{"n_layer": 11, "d_model": 96, "n_head": 3, "n_kv_head": 3, "head_dim": 32, "d_mlp": 192, "vocab_size": 512, "activation": "swiglu", "norm": "rmsnorm", "norm_place": "pre", "norm_eps": 1e-05, "positions": "rope", "rope_base": 10000.0, "rope_fraction": 1.0, "qk_norm": false, "attn_scale": 0.177, "bias": "none", "tie_embeddings": false, "parallel_block": false, "init": "uniform", "init_std_qkv": 0.0671, "init_std_o": 0.0, "init_std_up": 0.0671, "init_std_down": 0.0, "optimizer": "soap_variant", "lr": 0.00655, "beta1": 0.95, "beta2": 0.95, "weight_decay": 0.057, "lr_head": 0.0107, "grad_clip": 1.0, "warmup_steps": 200, "schedule": "wsd", "decay_fraction": 0.578, "decay_shape": "linear", "final_lr_fraction": 0.02, "batch_tokens": 32768, "seq_len": 128, "doc_mask": true, "z_loss": 0.0001, "train_tokens": 117000000, "steps": 3571, "dataset": "wikipedia_en"}
Each number is 500 + 50 x the weight over its row's rms, rounded and kept within 0 to 999. Layers, rows and columns count from 0. Numbers have three digits each. The size before them is the row's rms in percent of the matrix's.

# gate: layer 7 MLP gate, 192x96, rms 0.256, rows 9-33, columns 64-95
# up: layer 7 MLP up, 192x96, rms 0.243, rows 9-32, columns 64-95
# down: layer 7 MLP down (transposed), 192x96, rms 0.236, rows 9-32, columns 64-95
gate9 102:474488526443505439520579492475494631527501530583438478541517501402584499502530488555521450514524
up9 101:548514482544567517524547503493521444619426484522558485476435406469618446445576503499496508521597
down9 099:448540444507554513452435390491550482503429498445549539581549469517480629550491514553432489462633
gate10 105:489455592508513474508560459480521437453527548485543443504552575511444451568443410570433500453549
up10 106:484539516559508620539493568488495448520542534443532542475488542546431556370472432509451478461473
down10 101:472550391516539500525493476536466505573509539558540488394402443492432421529563423439491463492572
gate11 108:444631548434508497536590571489474476461559542497566481501501478528468509597480469504518545508517
up11 103:479495492526450432498393455482452508491513536521510483513497410545512562471488421572577504393554
down11 096:499520564558502473478513461504469569477499557456506480475499464486564509565508434463357493478530
gate12 097:512479504504512587490516550484435493573425472544502421552529502551521544497425400480581503591520
up12 104:424537529482589534459465535522505511599501609410441516501380430494470519457508545535554650480529
down12 099:546417530586470492445448469577533470552594420567533485546515402539502558634567484488432610434518
gate13 096:535521565556498499495480413512448397417470406431549503461458562452579458515541518479520534480501
up13 094:501463437455494459455482510497394491558405523583455573498481541436408378580553525489536473538478
down13 105:444577428489494498466589448480441504491546539495547445507469468538575505462433527535489621520461
gate14 101:450520438527496511519522526527471525375440548463636516503535516516540452486478542504461474559510
up14 103:575510481560518584469496485489518547475471550534474487556390454482494483471540468416506534501542
down14 090:523445482525418539436505534512484639539550508459463526607474465508470511560467403508544535534531
gate15 106:509490541452467503376432499531448455497552597461528501514490502535558634573505508539530478513458
up15 099:514503563505477448431506453526486481403524477519484567562519481430518449546369517514542503537506
down15 104:505421461474399462543570538503475498579513544456473506412500443606459464540585520532468538424470
gate16 099:473569439563500495448537487406566453501511528524472566595573493433383511473501476530453443437571
up16 100:452519508427533527500529498525476475544388604550560538534524511445551521445542594537405565488395
down16 098:547519563535499518539477528515537464500498463557531488503512520501466492540467342475513508419509
gate17 095:422514518496523509546466524566460415455470476402526489433534459494451557485431499576507462482552
up17 104:458493515498526490489558431559528600480512479471451485434496557547584511541483437504439627506512
down17 100:468458458535426432484504465488495584486487458473512536470516422519491497524528542484560447423498
gate18 098:478478488535562560437440418533491521511459523468594463583461578537528475471515507488538467590550
up18 095:449526523472504463423505563467492556418558472507467516593431531502507510539507507437530473400500
down18 094:550526476544540528556586504412509552516501538504525458506462512472478450473478590534479395477577
gate19 102:414484498557435510524483489497427588444549480475464382405510480500517532439432476480560457462431
up19 095:419559511545401448537420494504512519542537568439505466533528494510430558493589384543485544465436
down19 102:482581436534493452500475478588467536524530487488505510504448491491393540516574463503454530519481
gate20 098:433522467558596497439553474579521459513498492543467595453435492473503484401489502510430513583508
up20 100:479585447513543545561393412523491553451435489533525423560561487553569508496469470467566394464571
down20 103:498557516499454431552387540468503532459539503502534483603542468594601546466497569489557514528530
gate21 101:423415494562509511472545502456565506528552528483467495560439493509534569456500483559590494483564
up21 098:553571448472527558449490572471460535511545468494467436481536557485496484501569489518587457456471
down21 100:482541449647541518496520459426447583509570441589501490591465524518494443541523566466505467493551
gate22 105:451503535589499474553523510423530502445547456474547507490503465522504519429539510416482531373499
up22 104:477465455558489399459588518429450527517465487560515452519512496456519572449460580433573611519405
down22 102:531525492442466549465394605418501438504514510485567537460450472509448528423487410483529562442572
gate23 106:462596456550451504514434584494557421514424494477464514552580492476417398460443579457509522451586
up23 108:473497454545593577477341607463490487494463529429410450387520518529568458493496510460484504513405
down23 101:553387563411536504507546422515524484504470569534486519481487413463512536557540481548488523456493
gate24 101:495550563597446532440546470501500491475518532482476432531472546512515532523437457532522516491526
up24 099:482473669573528414503569566563457377470499584481567534467496639563435535397520508520478454514565
down24 101:457527402415402507452534508471630483474523547486504458547413482470495522569547524456576522466490
gate25 093:444511581526485492486497525531479546493585450533567525513527486382528517515419504531475415519440
up25 101:484436565443501477441503455495540469525429419410427457573547464445536527469435460535613502462494
down25 108:436455413445461547508495499440596532493496468499553481437575452632505489663546523485469574538586
gate26 100:482508499562498533499584449552458597443479386554414487418521568481428406480404551508529476492531
up26 100:515492428511495559492459560572549483523412476460540530457531421516457514449434494485544430513502
down26 100:524435516540521472637467448461449481509466481544445533479483445501471539413548527516530523485435
gate27 100:436459577481500532489561526441469406441375452508537555493499463495454484459478434519514500500419
up27 103:452462555501440507417475539570398574432575496585393517411544467415533500524501570543561447559486
down27 105:515394538505410454544552458524417542504456571581480410598528463530526514522540487399561502413562
gate28 096:556451559460489561569483544515507473514543475471467503570535569416561434457452511419513463505446
up28 100:503500540494450562417448453461418459537463475484577561593464485468551571547490557548661467499583
down28 103:449488610495457502562485509492424608501497398490486590586474627391493562517534577540517474488507
gate29 100:471458515507483543474433542494462486543439533502492601476522638485519492508429539517522426465563
up29 099:450585525414513497578529570524650576526517542603444469454487475462522480474480547502482462482392
down29 098:437460480481553509476488498478473433463442521528481458479556552444605556525487513450586549523519
gate30 094:537507572482417573487489547473420426453570434446490536480462505578481421489445465557467494554478
up30 105:519608470568476496458513566479493452566565505428562500514503484510581522459471372481531499531458
down30 102:531496473494428583461566527516492486496472609559450597499506531543441495579396491529449576510502
gate31 104:555466475561526414481489530504401581534426585529580542490505447464601458447469496516585544483497
up31 109:528570553503416519445514604590422486475455546518525553569463461505486556526485531362519406494446
down31 103:512516512510611458467497521577501529552472437412465463482441533499518481484403358500575625462433
gate32 095:445451489555522540581490601556519629438574505452474432509414538445430563480520572462537543569574
up32 096:520471543441524486494528472500491514537525513539471576405449503477520464528483599516433481480459
down32 105:514520509492491549450550370459426522548430459536505438566478486486502504438487480545507461513557
gate33 098:461456459489556413467490472573478421486540539467416420517509500585538536522508506550472490499492